{"num_hidden_layers": 12, "hidden_size": 384, "num_attention_heads": 3, "num_key_value_heads": 3, "head_dim": 64, "intermediate_size": 1536, "vocab_size": 8192, "hidden_act": "quick_gelu", "norm": "layernorm", "norm_place": "pre", "norm_eps": 1e-05, "positions": "alibi", "qk_norm": false, "attn_scale": 0.125, "bias": "all", "tie_word_embeddings": true, "parallel_block": true, "init": "normal", "init_std_qkv": 0.0214, "init_std_o": 0.0, "init_std_up": 0.0214, "init_std_down": 0.0, "optimizer": "adamw", "learning_rate": 0.00124, "lr_mult_up": 1.09, "beta1": 0.9, "beta2": 0.99, "lr_head": 0.0084, "max_grad_norm": 0.5, "warmup_steps": 431, "schedule": "wsd", "decay_fraction": 0.679, "decay_shape": "linear", "final_lr_fraction": 0.0, "batch_tokens": 65536, "max_seq_len": 768, "doc_mask": true, "train_tokens": 362600000, "max_steps": 5533, "dataset": "wikipedia_en"}
Each number is 500 + 25 x the weight over its row's rms, rounded and kept within 0 to 999. Layers, rows and columns count from 0. Numbers have three digits each. The size before them is the row's rms in percent of the matrix's.

# q: layer 8 attention query, 192x384, rms 0.0467, rows 79-127, columns 0-63
# k: layer 8 attention key, 192x384, rms 0.0457, rows 79-127, columns 0-63
# v: layer 8 attention value, 192x384, rms 0.0477, rows 64-114, columns 0-63
# o: layer 8 attention output (transposed), 192x384, rms 0.0492, rows 64-114, columns 0-63
q79 113:473524516509494539490476533502489498506549512501505494504503476483480535516505437526488463511521516563498487485508511531483545492521500525492522495486529476515516525451478551458489520490506463
k79 111:478501490503516504439515463475462526496500521511482480515473493478495513486515493505487518533496509494525509532533492486517441461507522529442531479455497501477506485511500496483502457527531484
q80 102:472519525475517487467495539484473499441514479547519500504512529490509542450532473517538467473472479472514517483504508501483507521500469478487523506579521479516503478464503517496455537543470482
k80 100:532521485523494524525479526537455472476545513524481529539493510487510532526488486508524478433489510475496522505508508490443441498458492496448495514517506483534466528503529505506517449523543511
q81 115:513481484479487476528526509513527528566547469529451493425538478493493516476484524492481503492536486515502545470503478492510482475525515523512500512497507559492496489511496499509527501499493505
k81 116:478475568493499522492524504479527479507504482471515506476450549516464520506488478507515500574463503487528517522477475506518537476471531494530534536527460517499495543491479494465500481518466486
q82 105:499499490532509501455519517515529502502485481464512495461534485509540488579483493518489514490500518521527497463510518473508483486526480494481474499548515493515515494465489522511488471496504529
k82 104:467529496509517488503473552526483519470514474450538528489535477488486469548499492464481500508499513523493480494507489482512544550525532510513511504526522479495487509508561504509469500489502500
q83 114:516547504461497495506494497525510521570492523518480454466487516467437478552451506475508493500506539533485573492471521529498503493516524516508519528495506563513499507500517450507528512492571485
k83 117:477475527518477546453528532423479512508472513491500509460547486523519508480511514503510520541521504453526473481471504483474503527501492531492470528491500469482509480464469499512475540502488535
q84 110:480485520531518466464530525496511488514550474513501516530583500541481505490481523532517461507486514532537523462500490506492510460499508449524522492507498481520533512545521484517513539463476531
k84 113:492482511557485498445508510486477464501507508539444481456504467517509517490455476493502509509518497529552510506489518515520508451487544459493472500510486493475564472516478515540531488496476546
q85 106:489492528505521496489530479468497476490500517497502492538511498521511550458521483482461478490467514522519499510494508494518522515498467542512449499546460484478457497535504494485498525546528553
k85 105:496535471478484479504514539507524479498505504496491524529516545521502449526467502482561512496485505516521498520500479517545520491482487485520511474504462473542571467515517459514527502526524525
q86 097:451492498547513501527490520521514548511520518496515466519515506482500505506509535496518497493483481517459550447542513535513552501537459540520510513491506529485477457470517507512443508446504511
k86 099:442518519525494493460500530523502549511505504487478501556526499477528474492547518495503524504490498501500474456496503473552510544517461531540466537497491498468461496489488527473456464522538530
q87 111:532510535501470519501495539508507487503507513554518491497506469497501425497477499527490481507521512587526549483508484528479551443505512501503496514518515509517550481524526474532522499479507490
k87 112:533457506531520522557502543472482432490472522524537513484535505504489494493425533515508549532522487454482523449486543537447525460472516510516498516511499521495559480512516505547533507510494512
q88 110:484500494482493528471481537513473529496475506516486514511495484515483548506502539488492420526452471489469501465499503466501526496517502501520479495494530447508480575487497542515502533437501502
k88 111:507481521485510536482467512535506521516510506491462467450493526474480468510483537524473486482447492495486526525485486474479454537490470538552507505479531507502540513528514500477490502488532494
q89 117:493485455521506540519500545517501498552487511451509471530490469462524500513510466529493504476435503496490502491492511534481505520510518528511464491458521512488476452475509522513463500527465522
k89 112:508524489470498519473492519507485553499490497542468495504496525494510490488543494500549531471497517511484538501504514469513522494425491546520489514453494477507442484481517495478485451454527471
q90 102:479527529521479511520506527490508512507529497498495528509490493508456464494484465511518507517513490512511466445501473527505526480514513480527478520521511513529529503462527495453481500480484546
k90 104:450523542515480492451515530500481563495502505512508488534491467500504548487486477473506501549481523479509502494484491475490477515546517507459483499502503494471495537528509503514439488515481566
q91 116:495525517480516485472488452492503518562478478551512514536511504531501525504495546488526484551466476497506472522517490466516504495524551465526526514523511496467478495486487480503502526511500479
k91 115:522478483511534464461490473503513497515506534507496493504501507424509463495497515508525478506512512530530510537496459468489510528499474511504512510488493532485472530460533527514534508472560509
q92 110:511471474542507514472528499529486447489452481501491510555522471479545513496538479532485515523517468485483475533504525495498494501509504466493492502476514509479443477521519501500468484502516513
k92 110:558459518527479534504535497511541516463526460498463506505474502485472511532526501476489502493485514583496534508518490516532506458442477497496527510470543528520498463513525468455536517501523484
q93 109:504545530471498493487488481534531499495493489551508494539503527524555529465501461518493495459492462473554542533525521492508511494496573489497508475518503504476511484498518506525495511526511483
k93 112:497464470519478537475496578492483526474492546473467529511509488484507478522427509512517505482518557544544524490515474470468502510382495508494528528515496491491547476485510470512489551496541501
q94 108:510500487542481529491474508491456467499445502482493465507499507495491519495504548488494483511490509488478521483493519523527501509489450513520498487501464515487553533467487545483449500510507476
k94 107:490510495515480486528488502494475470479505493473479550482533500502484474480506496506507516475502446482482521454516467508524459543511492496480541550529483493488507510504525504500468507501489489
q95 096:468470468492489509524507446496500520489541505498507487517473461546461508526506475479464468524532496557527475489482479495503500480499464491496490503495491520494492476493508459518550508496504495
k95 093:497485535469548528490530452509579503487471512508495482469465520484513483454454528476465508537536479525536545534507501500516468545558495509482494533462469488482504508500489516448504501460528484
q96 109:488516484490480533511495544528485488485511507492530498548475506522488522507485536514538535525493477448473517482486483514481511517497499482512499492514511487521484506482497518496467481518526483
k96 106:532497520512511527514516481510504582537487487523456497479495464456546519472470512506482517470513485501489508527473485477499472536462465493554487499464479503461533444472494540493478511521503505
q97 098:513538479467486518509481501506546505495517504517511532567518489490463509487500488521512520480469534501479459488520507520473514534488492505480521492494516506509488520497501503494488469484524503
k97 098:502515521488516520501539467485500534532495523529498498527519487486527548441508496495492487492489498507487444534492482514496526440492493517481500504481485486504528475496483517514491444544484521
q98 108:525524505458504507483485532485508464499513494515507504508502519501510541480514501487499492517498509482464468520467535490510496517464536527528527486485530520485496517494486555494478513498474484
k98 109:518499469476501470477467493487511533520534502464511482487489510471486480491546529530502451437541475507507507507496480493492513519514502516459519523501492507477518487492506472517514502529481500
q99 111:510525521436502462561534475497542515510489473463508501492515452511522528533468496488514501545500493546506485506514487502487468522489488480496488524512487529492510480502489478453544540497485485
k99 115:512520477479535501530524474497482498476476519517470478468523500499494490481451479449494530538547529469500492536471481488463451515506488545486489495491508512501548491505503523502546505519550492
q100 103:494478517484513496514474472486502533507484544495463485542472525511477462502495480456484532498541432469489449516514530522501505528472478506510506515502490493482464481520465502459484542495457505
k100 104:526506524477507463499464493505536504448528508521511467525437530510509527545527531535541474507507492500483489527488501442493455535508451526515501484497496519484460499500509489509523469473541497
q101 107:490490495473526508512519492510483512515523514497483542522459491477496472520524495489535501490558504512522534487544511541513523483486476513493528538512509510532511477474499506493542513538492519
k101 106:498465488508522476497473491535476539485523542513535517536451522506531530515465512442526543546520500498522508533472499489496470511487462494450495554546512533490501474492504530491530522475472540
q102 099:499501467474500458495531467560507496517536522522526503489510492519508491526468490468491504541511473521526526536537541506546454474510571497512502486487478547494531499534490459533500492448503481
k102 094:488505503449514477483524497484536525531467475462522517532494504506535488517485517515460485531543489521500421504471498501552533553557484483513488530490492510473469467471478464479497515496506525
q103 102:489472490514526506459465486492509485523521442465512477511545501464489515498542472467472501522488490502471508524496553450512487502496494454461496505542431515528505486506496470524497517491469453
k103 104:534483461442508485472517477465484471543473509539482502504452521510472473553536512537494482434506496544518517509557497496514529504494520459508520526504453554548466484519515457494517495497522490
q104 108:503479503481482540517528472481495473515473495497470518511498514427467486500531456489497505487506512467502476479463506453484501505478490491528509481503488525490504532515481493496441466507484493
k104 111:491508480499511524564500533512476497459485484516467476509482520478505504449497505521467510442482472515455510462522539500506529477452502511512518471450525505475527495483508510503495468521510507
q105 106:502523479477477552502501473471482521498452468538473458468471525518507491484476484467527484467509480457516560449454516463516514519470523485534504512481509475485537489515525527478514498487507489
k105 101:496478529475480535463451484494482472530464539490504490482491466468519541455440529509484513511508520491522494491480513465536534527529498533512497510540499496448491538524511501501507511538478541
q106 107:501527481451481500466519474470518489470544489500489506511501473486457468538482444487520475495451492484483519485474474482489513526514467442509480527524551500481523481544503506449485500506469479
k106 108:509509509490479519492501438466492531517546541464520465500460474485494529534482472478458481527462477521482440525475502469541507478559494517491476493484485480477534446519502527515432481530523490
q107 105:483471484500517494479476504561539481511522469523503488490481469530468567505481478484482522512515502522468489504497508537508537507513514512529522481479515498528541501511533482489497455507437472
k107 106:490484524490512486506483444513519512475524554488496500488440471525495486504512515530457489489516526523524538527522488522499492506580493490525484554492492539520543478502479492465505537453495471
q108 114:495494508494478507518456505526475497470481496455488515515524493498475468487487521492495506506511542521540503465469506503464498500512463502498496552522553482503483536531494504456460494480463538
k108 116:505486513510536474530507541497489500481494483552538481487467466509487533533456480475480500529461509496469488494480522512531498443524503507514493474480495477471536518521463525503485491542483500
q109 108:469504469523512517463483472500498482534517523524493472514509520500509502502530489498483496524502475479493498519549512487508509488495532498467510506519500473490519532504473515529494502424467511
k109 109:478512506489515492484445466516541537497518509470464468478497516485500491493552536543473466493508516516485507513500496460515472577549494491519502504543498529488494478484508492476485514490548509
q110 099:514526514538483492479509500483484528520493500505520491501510535533484505507511472446490468526508486520546484476475474478510498485488516494538493502512474483521516576532477458494495525453499483
k110 099:464484500461464525483462532517502533535474520501528450496478519502493482526540505472519476500466503488481499570504480472467507474510506486502539474487491498479485518537484510539498505519511535
q111 105:499515511536466504488498524473477502542484508501450524551477510486507481530482493495529510517505519506501525449504473460484490476504496464456454518506502483507479444487488522504470511487523517
k111 102:505539516506537498482512477519463451483487515536446468525532485487496541476488527481509507473478496489438501500500505515533473445533514525495489504528495567518517512530472483531526447486505519
q112 105:510499515479487546543475485555507467537537529499484476527466490495508495487547468482474534531509528466524492543505498500511556489498484506470487486480538456566520511512476489483548490481531506
k112 107:488492526513482486496514539424495506441519490496543519473495501482492481543510510508452499564471489504502479489481499500459481550498514521480518465498490512504508520529518503479518482499552520
q113 098:508491485508507476467484493499536480489468457535475484495492484532486537493478514487483517528502498433532512490480520533547518490494566498486538531530500529495504475499482499480519491517471500
k113 098:493490508470502477463524525501486524524569503452550534491499510489489482532508501510475481568532514492547481476518497489553514594545514509486475560521486474517480477485517491453458532466498501
q114 109:525525526479509463499488555478496517509499528546484536469542506523497460492454515502512501509530491522476481511528496529486495495519480508541453535517460482509535506530511484497515478530519494
k114 106:518451496512500526547471487512479429463491524504576466490511518515498526519437465475504493523423493484498497538483506560439477432480513480526488448520498501501528513511484502537515482541471466
q115 101:477514532491535455494483485435494495482502517491509492416479544514494530534449471465535490501494500440512563494485489470477484476544451505543477503506497482514505501469498526502491534469516492
k115 105:493497500528463498540460523470434466491490484534527515519490478487498510491462452529499506521481455479461474514490515507502495487489528503508504487556527513514540495492525549539496444516493497
q116 103:491509527474492489499537512496542486484520544479474482488480485530485529537517462463487515499454547433468515549522487472492511530517489524511452477488526456502508479468486532488497495486541503
k116 101:499558518483452547477499498503477530504476512513428513530513469527523510495511466491460522491498509505505477539524482499477528484540480534507489482480503497479538494499532440502481467515535492
q117 107:499527509541490501536489498496498516468505512468525494522489492534501521516549460532526498534502507526545516519509523495497508486514513484486516512467505456484504508469490506508517499509526493
k117 104:476496440482528490528494474556516527512466521499518471480486488524532524482482483457483529516474495511541458510520528490480488479557505496487497510504520514486498506509480488475514524524506509
q118 102:481506489495481507499480524511442496505484473523512549520516489488490497510478505515518468493554498502508468484507485497530534485515484493497549562474483522526512529491517486503540483530498512
k118 104:482493498529514543485460488552469504506518500484523535518555507469479504535511482521538532539486500479540498503532502488513535497481533479494498502494512484461448523509470542491477520486489505
q119 116:487512502474497455512488512530476528478519504517544494459513454509463492497456500509546499506521526516542513518480476476474519473518492505539494502471560468508525537515500530511546477488471501
k119 117:472478513511495501506485475482482469482477541527505481447503497506497505503491476517522527537465489485527511538508492514489504404515509471538489481486520492477544515512448549546530513552472496
q120 107:488480532521471504469492434480499464519487536495473527531478499529504508559484529468470516495498531518489472509506531507510528497516426487483550527527454513455490525479501470470498467553508514
k120 108:493547467480501461535540496515518530510448544487476493504495481470511443478498480470486522521504490522504511525489499484538476549522515496491466515507503532536479460496569473451479500508548515
q121 109:493491504466512459546481478468504512533501523523488507491481518569506506482498504474493527473522471505516519472539528519490494508516497506509485525521484542547491470508451481506495518477505499
k121 105:513460538534520505522479469508532541468488512542525445531469495528510517504504459474488481544503544492509504493503510450515497548535456494523500503528473497484507501493460478543505478496492513
q122 105:479473479499467465499492478448535516505503501526498505530494508487463556553491505438535538501580487514495497497492501490505508477460537509501509524444500507498522490493515492463500496462497469
k122 103:488473508448500502458500524521506486538518464489519486502478506497492471518518484509496477517477542521468472507512458455443526518550494468459496506486459505523487478488494534501487514509476521
q123 115:525501557506496482486511491535540515458473517497500513505520494518540496511477504478501453493507450487520460527499513516513472510495556480548508502515525506499461520500515463506474496508523484
k123 113:519489524501521506515486496512540479485481481491534542493452545472508494486491512473515492475478472506469541501509493470492505519480482554527473526491510498510443515498539485472485516478546484
q124 104:495510561506468495551531494496470503466494510484499462536483496477505498510501467498515498518506501540503478505498503485495518497461435493541489479507516549535488503480472508497445508477525493
k124 101:493552493495495498505491478498543498488466507510500502504479484494515479491539493490487506487472481505460508497469467477524510506502429482479539555475494513519532528493485495509519468512507509
q125 106:496481505513497528517517534524512520530496478478492478504554462527512509543503477492464479507483518502528516513490451494530533508484473505543467525463526479477501505502538443507538501503495439
k125 105:473469530448502501463478486515530518500521533516519544504512525503488480531457486503499511492496483498544534519532488501521561492540491471520517525516497491574474514526526475448487567484485489
q126 101:471543499501458527501471484536514507494432486520524500507522520494563493499453521533491503476493501441490488473545492496510503497542473499509534513544501473515505513479478478508464464517483505
k126 098:482542463496485478438482482541492566539523543488507524525544496464496488537517500519459528533502500523484475523505482517564519591538531479500457519520489488508442534495524487455478518463511518
q127 108:503503451460527489471512487489510544467536487525468495492531491476490497519501465483507459501474494504480523536478525523493515498522502480545517505460525497524510538510516480489537488483515463
k127 107:503464493441519531494490449509456554474513523517535524448514468541473510488515491493496499505475527511522482495511496463528477437527513499539489519499500495475532514467473478521507502482506457
v64 113:476501506517537562473525507483513521495477499481520510523490519485509507522513516503514543493511515510495512479535481527495541487497480514522495512495533429495493490477517473522505546467496517
o64 119:516520506504515479493495496441492509505487499500499527495485505528501511488506490461500524480503538475449484462505533515489482521492421497475505498513481478485496481517511492503527499552509521
v65 125:495543541521553511492555503490512529495495514490475482521566507567498486568516494494475486507495509470481497493527490516504494492488489525493445509517505486500503479493416513493480512495485499
o65 123:503482508474517478482518512468499518474521492492527484489469509497451516491536502406497507506492501486496510503490500521460492498503450493502518516472499472501534481426530516528482474512487497
v66 116:500491464543503530536480500484513480509479453478512480496511495536509509500491542522523483492496497476542501496512476475500483476515509475471472468467487466483501470516486516462523507490474493
o66 119:518487529468491477515494493506507495465507502512482490493510489496505531496505502527487481467504537492501492531514512499499484483504484517553528521520501507493492518469469513467484469529473515
v67 118:491499478516447511491468489526488503501471492494483500504501520487482489494511473502486518485486502528490472519524552481499469519514425479505493500508500499533505552490487492497494509496500475
o67 123:488471511481544529497531478516539495530555466507460507523453471489493509510534557491478499495521488480484468484490528450498489506520496505490500484545479506499558426487516473530522500471511530
v68 118:498495567486498459472501500509472515477482501486493505511500517444528497525516476522505511492456506484526536515547498484499503504487534495486438506486500530533507503496477492507475481457532549
o68 120:518515516494520482514405523531485504439549491478499469479496503505527497472525511502464536493498478549503525491506508508485496513485522503507503483479481516484574514526501478455477496501456502
v69 122:506494492454474473445528523471528512528489493509490511513453530457432484521516466488480462487512527529509521553486500513498508496495452530487511491537456509485498493488490483522510526496523528
o69 126:480518438506497541476450479491460527501475443495481509519473543529504472560516495517501516502435500455500498513475543502528494495485478531533509515489504483490550498508543510516512543506544507
v70 111:494516532486480499524485517488522503486496522497503482496482541463494502509510498474509522479483483508512575469489508514497526496505483496494483466490489509526490517491482495516527522472542497
o70 114:470530465502490506532528481506552500465511428506468496461574485499541484507546507501500542515484528503550464517490471485514515479507560529506486509492462498503473514470518507473498483507500515
v71 115:495459520522496503508534518494525507457475478505566506533493512518493464477500504479509496495481516510525508481505551495501497500494522491474540547519464521517492480496463476496497529482513514
o71 118:472495508485503535499489503449519490513511498495457511527477483523530507489517500479505453515486508468512499483489533464522492490498480481477473457556489488505498468523537500500498514498518497
v72 120:499528503499454501461538525506492513488452544523545523495499531497487484482478502525500454530481500488437496499519520526492520489506508508517492525470503525512520505520507509488513514501477553
o72 125:490450456507536501495528540473519528498507543421458482503536467473539503485488539500497486547526504512496501511509500497481487520493512473509521472487483512512506516509526532473516476507511503
v73 114:477492539508472484511479480475508501536505512515505494515452517513471509493517477466488480524490491528512558494544485526503506499516501526476510528470470474503499513509500488524497467475487547
o73 107:506459453519484506476533530506484485513474523542540493476469484512525495462506467509505493525491523495463474485484484482557488520490532551462519490474476539481525533470499504489486504522508457
v74 124:506438460486509495496537504478471478518511484484535501510506518515505480501472458505495519513489483513566487499525480466505480498486496532477495466513439512518492518554496549522493475466428496
o74 127:514494516501520492494494495474526515519502420486452517480537508456437521528515473525523461476515526520522495529510496526504497509502480526498477515472511498509515548546520498506518493538497507
v75 105:490525550523518513479485480473495501535508504483504497530513521502483506518468508505513492489525553470513504517503473494508499501508471487534500488499539475513508530497489536526480491504508498
o75 105:479516513480516487505520494518460513518529428519497496544484507477518530545482499532506483513500496520543514504480491491491489497508503484467514534523498476529527468509517470508488475524509539
v76 113:506497501460469491497523485516483485479484505483476508506504453493559501477483495485472514494535555488509467501504487517501546501519491477541446547495472513491519547506487525510509485498502518
o76 117:480475527485462501488521494493495480499498519534533474506490488499542509517510504530492502468539468502540496515484473483505560502492526501473451499516498436524515480545518500513510543476531513
v77 120:501482530493490513532538473511484479532509501496486532479523478522485505502470489493480473485524513535548506495486454505512476527507508519513478487501460486521492499513482478531502520480521509
o77 123:501531490508443488435491509503444494500490511500500511485495507490527540463515525498465452486533480566487492513437517468459466497512512489504498568529499505494510512500474512511474462476483525
v78 115:494476532471522458497503497461506507495478491513478490487504495517438513470481545495513518520533499497445536491459498511498487510495506504512475489491524479531496500541480496509526473498454524
o78 118:522498520490464502515510526458532505445485524487493493497491517470493513511453498526493518497548503495515543471473524520539462514508501475478508499532499511538491517484507493510499466502488478
v79 114:503530503525487496517553505468491510468488509499486484510533481449553489495494518517479513516506498459476507526495487512491450509518534516494511501531508538536523500488459507503480513505518459
o79 114:482506514484479518483502524484529508469444481488557519504515481512507496502457518520503454521564508493527552476473525488492497507498484499489503485483516486515515464498465486513485466466494515
v80 113:508512508465523543520510493478506505551498520472497510482455512535549504504530480547511473470538463498516474488517470484494499478480463495447554556508476540528494512486491516509516486472487500
o80 117:478483477488501464512522493510476513480501476491483456475519516472446503473475483465525479479483491475516505518505544525525557503499492486534474491473483530517544511512490474503491517536499542
v81 112:490542486431481493532476524479476486493484536523482510499507480523458531478464485501527498501465484471523478530504525507497495486528527503470512533476469548486503514519513504483505502530472490
o81 115:508485499489511556540494505487487529509465498444525521494516478492473483517504497531525507542587498496535544505501510508498488495482476489514555475499508515500474515543503526479523522512506543
v82 103:498527487499438500494501493474465494555517467514550440470494478527540471485492481534486492499537514555500477522547541483512497527537494522496491489479474523552483478523508500483490506473545501
o82 100:505532504529499516482522507470556529493458469496510534506459480465514513509524475495516506506491452452506478482521522462552520492494456498503515521526506532514492577528494508481493499490540517
v83 120:486474513511483484490494511508520515523516522494475521447472547525542478488508505503493460502461484534529518515504472512498501501506436499503537518476445503442491513511492476480486462536494508
o83 125:486462469492465456508536477496513516526511496484508454520479509473517526480525466499486521507495475441514474479479504515516468500516505491511489470507479526472506494548468478494527545474492550
v84 115:508470450500501513481488499499492503513512503485538529514499520525510525494531484505501456482506486479474488462525556469490467496499475499502462541518483481493496504499478530496486519523480470
o84 119:504498553479482485465545471506497470492495464513465501531521506534457493493528491512492512524533510480479445506486495508480490502500474459496487501462518473508536514515544511501500525513488524
v85 121:502517517497522503540474505510494507528533464505478469513537501495458555520510523472496485485513522490506505496494500513507539511496498473510447527487524504497508524488491536519481525471541478
o85 128:477500476539505479528509483498477532481532500471509514513471483515450530529520501537511538502433520552501519460482486490513451501498462457457524509534544473521507533476533521518478503498551501
v86 118:489489466514530536506507486484494490522464476528465520525488444521543500514493458529492511527493518530517491490539473487505507506499478457496515484511536512547498450481478515550501503495427439
o86 123:511523490490443490497523463525566466498555475502498522468551514448462474476499500514491488475562465491544468504485520486533495503514496494509492481468524507480475525560515464517487476512534500
v87 116:476494545531468484477541494521439490491483509526531504473514473528543509475487470499509506483460521528519522495470480490499506498512524522499542529507491533540503516469521479532513503502507494
o87 118:523484480503486507483510497507500509489454537475503493491485503541486454487498520505497508452520567532535497502472508526497494488512474485457492507487536538454503511513502511483454516498492439
v88 110:503544512524470480486500514472469486442520492511498498486511531469559477472464492506521517532464517525479511492488522516500479477482509510526476442491464478501498492518521473519483529499501507
o88 107:475531474476493517580480557506509477458475478491539485502509471474521507512523477474509495512519542504555516498506491500468479507485520500512520487494520501497482498450473473531479523508511469
v89 120:493503496506503430519525506461478496499535545493528537516520496495543528487494526501481506531503524484481511480494478493498497510485506509480470507502534500515475490509494533475503512461452529
o89 127:539500482473477508482499494505519464517508542443529490476536498532490499453520521500502516467483532545482542524484485477468483516506493444490499504482487486493507495480505512487495484483513568
v90 119:503482464520525500526434502502482504498502489498523501487462531539523512487505504503490500484492446518544495509493494496508479509501506523500502497505465499476494476493565495536512556509512504
o90 125:507513523501521498512537526506561485523498483488468504488525502487504464522471515528505547497503493520448435503497532515530549512503491497519464508542485461513453459524521538520508503502509514
v91 118:490525554481482520472512521496500516459512506518504522508466479516444517478478498498526505481508510502516482462483531477499495509509511494527466506503525484539521474471486520460492468526472509
o91 122:543500465492500550459492496500475498448527498474488510478484495470515508516534517518512514485476470508496533475487491487507478477507481495500486492507501488494477464501503494474519494517481514
v92 113:453528484461547504474488548527530516535483514486483496532524526485449508465473475533503488528534460490547523500506502528499490484457496454520527499488547508474501519494456478477489498472489443
o92 118:515485482504468477507504477483478489530541489475522457495495523487505473486504467441497497477478507536516507502485538501540510500500521517506488520567517528519514496472486471477500472523489510
v93 110:500471548510513510506480489510485502480488502500485534507477493539523456513513516493516477528488481486473487520526524510491486502502478546476498463479510487514492515521454491493523524475449517
o93 111:484508523495499485515502480511506502507527499562494491494527524466483521507505493507501515506510526512487519507498494478480498495499504501484474466473552566463491455460498499480455517563536489
v94 120:499521557522517508505493489523453497449479501501563489495459529464543509474488487448528525504471510511438527500507471501493493497502518486512479450488484493512507498512507539479506486507476473
o94 124:511490471493517464516468466489503483459423470525518497482453496496526520550505482512474475512479545504510509510519481471525501501488528497461484515529490499490495520459520515549468545505540462
v95 113:482464478549533500478527532520481502512542496471490475488495502479477500490508513490473458505493541517517499478577510538491506486484513478509498507524501519490503463494481511473501532519517529
o95 120:494522536507500474487536485491530479530534521498512459475495469499493459482495495506500513474457493498494513509477507473498552490483488459520485517515517458503534516521502515525480507476520552
v96 115:500513474528495475500463526468549498481447511494525467452468534492547470502461485472530498494512523455466485522523480476495506494513468496505488492500504522577498497510486509526515520493470460
o96 117:470440537505507476508532479543493496536471513517505503520480528480511516535494484541507452478548478497482500484498475525481515516502485494497479525506503509471471497521467471479475488520516516
v97 116:507483497503483540490543539499517493502490485495447485503458476473500514482482480552477500493516468494481517484513474506505470528504479539510474523460500516486498521494510481503478516470505510
o97 118:470515515519457492463502476484513501498495484451466491535496480496485510458536516472467567469530460523459516511520453495502477504497499489519498505511469532497485462531480486501492492467496497
v98 108:522565485509495475479500493508512505570521513523507466501499476468515507538526461489515547495498500493468503461450487514506464488516512498524490480458524546468528480511488480497463513499461491
o98 113:508484527496476459507513494480513515484541509478530583487501488502483501547510511495535546531524494502493493525486488533503541498489558516525498508468458476516488547484474497532512468518516514
v99 111:509507486459494523573486532531517495510506496487439510502477463512480463471511461473482484500469534478489509503463486504500508490520479486533461511514496467504468505500490525496522491493503510
o99 115:487480476490536474513498481476524467500503498530538504509477476511467468480477489536512509495492499529521525488527523476485532493489493503467506486571447512511482499484462504486517482483455434
v100 119:514469538548540463501473516488476508480501491533476507507524453501498470507485512488501482507495503540495532489483509497498483511497491485529527488534518498524491497483492526502520495489501500
o100 124:493450509501497548487522482544541489516494521518542457544505491493472491517496478501504469509478492518485437476475548512502473501513467507510491515479503531459481476453510505496520502504488529
v101 115:492536573559476543508466510516471485536478507514510527531518506498474507484505529479504455469502480519564451510502471512499528510505464501522544512509532489457482511485486502502511498539462457
o101 120:493527460476509504489489490467512459477525498498486478492532503501469507470516489507521510483501498496503536467474481484533502513511462499532502500560501501483488502459486475492496520507481537
v102 116:516494545447432506506495484460470503510484469500475496533483509501502500523491460470507479507493475533509513484531478481496527515500482535473537490503479537496489534505501581512483481531474518
o102 116:527470442523516469526520517523533491459466469557518524506495451501460458487502479508508451471487495497521475477530501513514491504523537507503521521467493498538462502518541539500485477442489488
v103 119:517479484469446497505522519488518496471474489505456503495471521523466503487490510480496513507489492464538475502487511573496495502500524511519464450476538473551478533493516486499467482497513495
o103 122:518528519511497501460514490508512508472500468501494523495503519496481539505495507530502493535513504495523501480496536519477492505498491496485529510535507508507485509495498494471464518504485478
v104 121:490485506511531471522545490514465506553476476486520498499469524517516500491458508487518494496482537492491550508458478482491486516496528496480521503471542512504501508522520508542523454500496510
o104 124:502415474492542500499488511552493553469528501489528506498517481532499519471477529515510456503510511525512462514490524500524537513508470518473519482491517480498529541511497462490495542518459507
v105 118:503495479510473486492510499512502498464510497490491515537522512504519480480511495511513448467556489493514510522403484521499482507492572518497527505513482505512512497477524513501484503468527465
o105 122:508519507511457471493516516531478510507520483525510483538491485484515470468489493496523471549498456499524522512493490526520514516494505545490498530491472510476428499484447473518501453524528493
v106 123:495501497465465481520548510546488492530459489496499533464529484495496520468491486479506517500521485499508534460543499494494534514533473473540456492498539512481502496508436473542487494492550478
o106 124:504482532505469465544498548475456512534544507462506528483467479489508487526509499483485462466588481496522520492498468500467461502524475532499476488501471503530471516561548461505486529493520496
v107 118:491493537490558502449468493471512504465513469482499496475491522525492498495459490532488503499504489513524508522528498510499491509501517507472521540477493524486504503524466484460510505509503479
o107 125:515479478533496512467473476506505528527502474447567455503502476471500495495520479518500480525501468526484443469497507499500502496499510453494506531515538494502481508480476470517486550545516507
v108 111:504497485497493483517425493509521514528498499509512473523497498501530520500492568477488494503510467472498499500458529516500506524477502474533482543481533527458494478498539500461506482490485453
o108 110:506449527499488530493459530555527501500518531471469486528498523484497510517500491481487530532490493468467494484532470514548494512505524480513488510496503483493493536473504489503520480514485514
v109 113:473501521478472519478498484487471493453501522527520490473486487494468479464523505489495483481510506497497496508479498466499490489507530499510483509511467512518517514502506483498501480490452548
o109 120:518495434464492533466496464513510459495527506468503533513464506503495507476544499512502506503529536521521542515479514505526473470501500519488468524510511550510538480504503499536489501477489495
v110 115:479513553483486518437543507521496514535499493490516514520507501525464532460506489452485506530563505458456521467506511470491501495539475504539455476513449459508513484490532474487460483524471512
o110 119:528509520479475452527520523471499546493539478540498474469495488527503493509533510519501507491474480541499527534474504498521510499490512528496464505506507458535518504491495487557474539513527451
v111 118:509454499507520506544493494542500515509527493494471510530514537490462469510514526468481519482491480515514551502498473537488501504497480492495463514493457559506485504518500495476471480478499499
o111 123:478508503533526426496491511515500507510505489449432478506488469465486464509486487514518501539468528547477480453504464536484485498505501479483512513475477484513470463521499486492513500485533530
v112 115:475478535471551472498481531488498487471543480477538476497493483530511514529552504492476529521493513463509448485477552466492510498494493515510458462503464456541475436510487472506481476493513508
o112 114:496513541546495458523468497491515508493488515517539497462516543543498493492494535502468482494480503473514462511513491458520510504487519462538467508518510510497553554523490485528501469510486502
v113 109:497515446542520492508506498500474508546456515479495522520476514476471480514523493487502502510523476471477500491499516527497529477502522505477508491472501495448496519491449491497513548471461517
o113 114:506476517492477467447506521504503537516538477493455502509522499499536493477477474473495506561511528504495502506505506487488525497479541532515514515521527517484508493505489529507572514473524446
v114 109:498504482524547510510557525532466511451501537502519481521514481519433521484483479541506475506527480477501478514490448473504512490482490496500477521520444481538505499529508484524494511472510554
o114 111:517506494541511512462473531521496498490536516443475450509446480479494494483456490474473462509443447509527539506508523491436432478509510492476504527516472518468515510559499509498506448496495528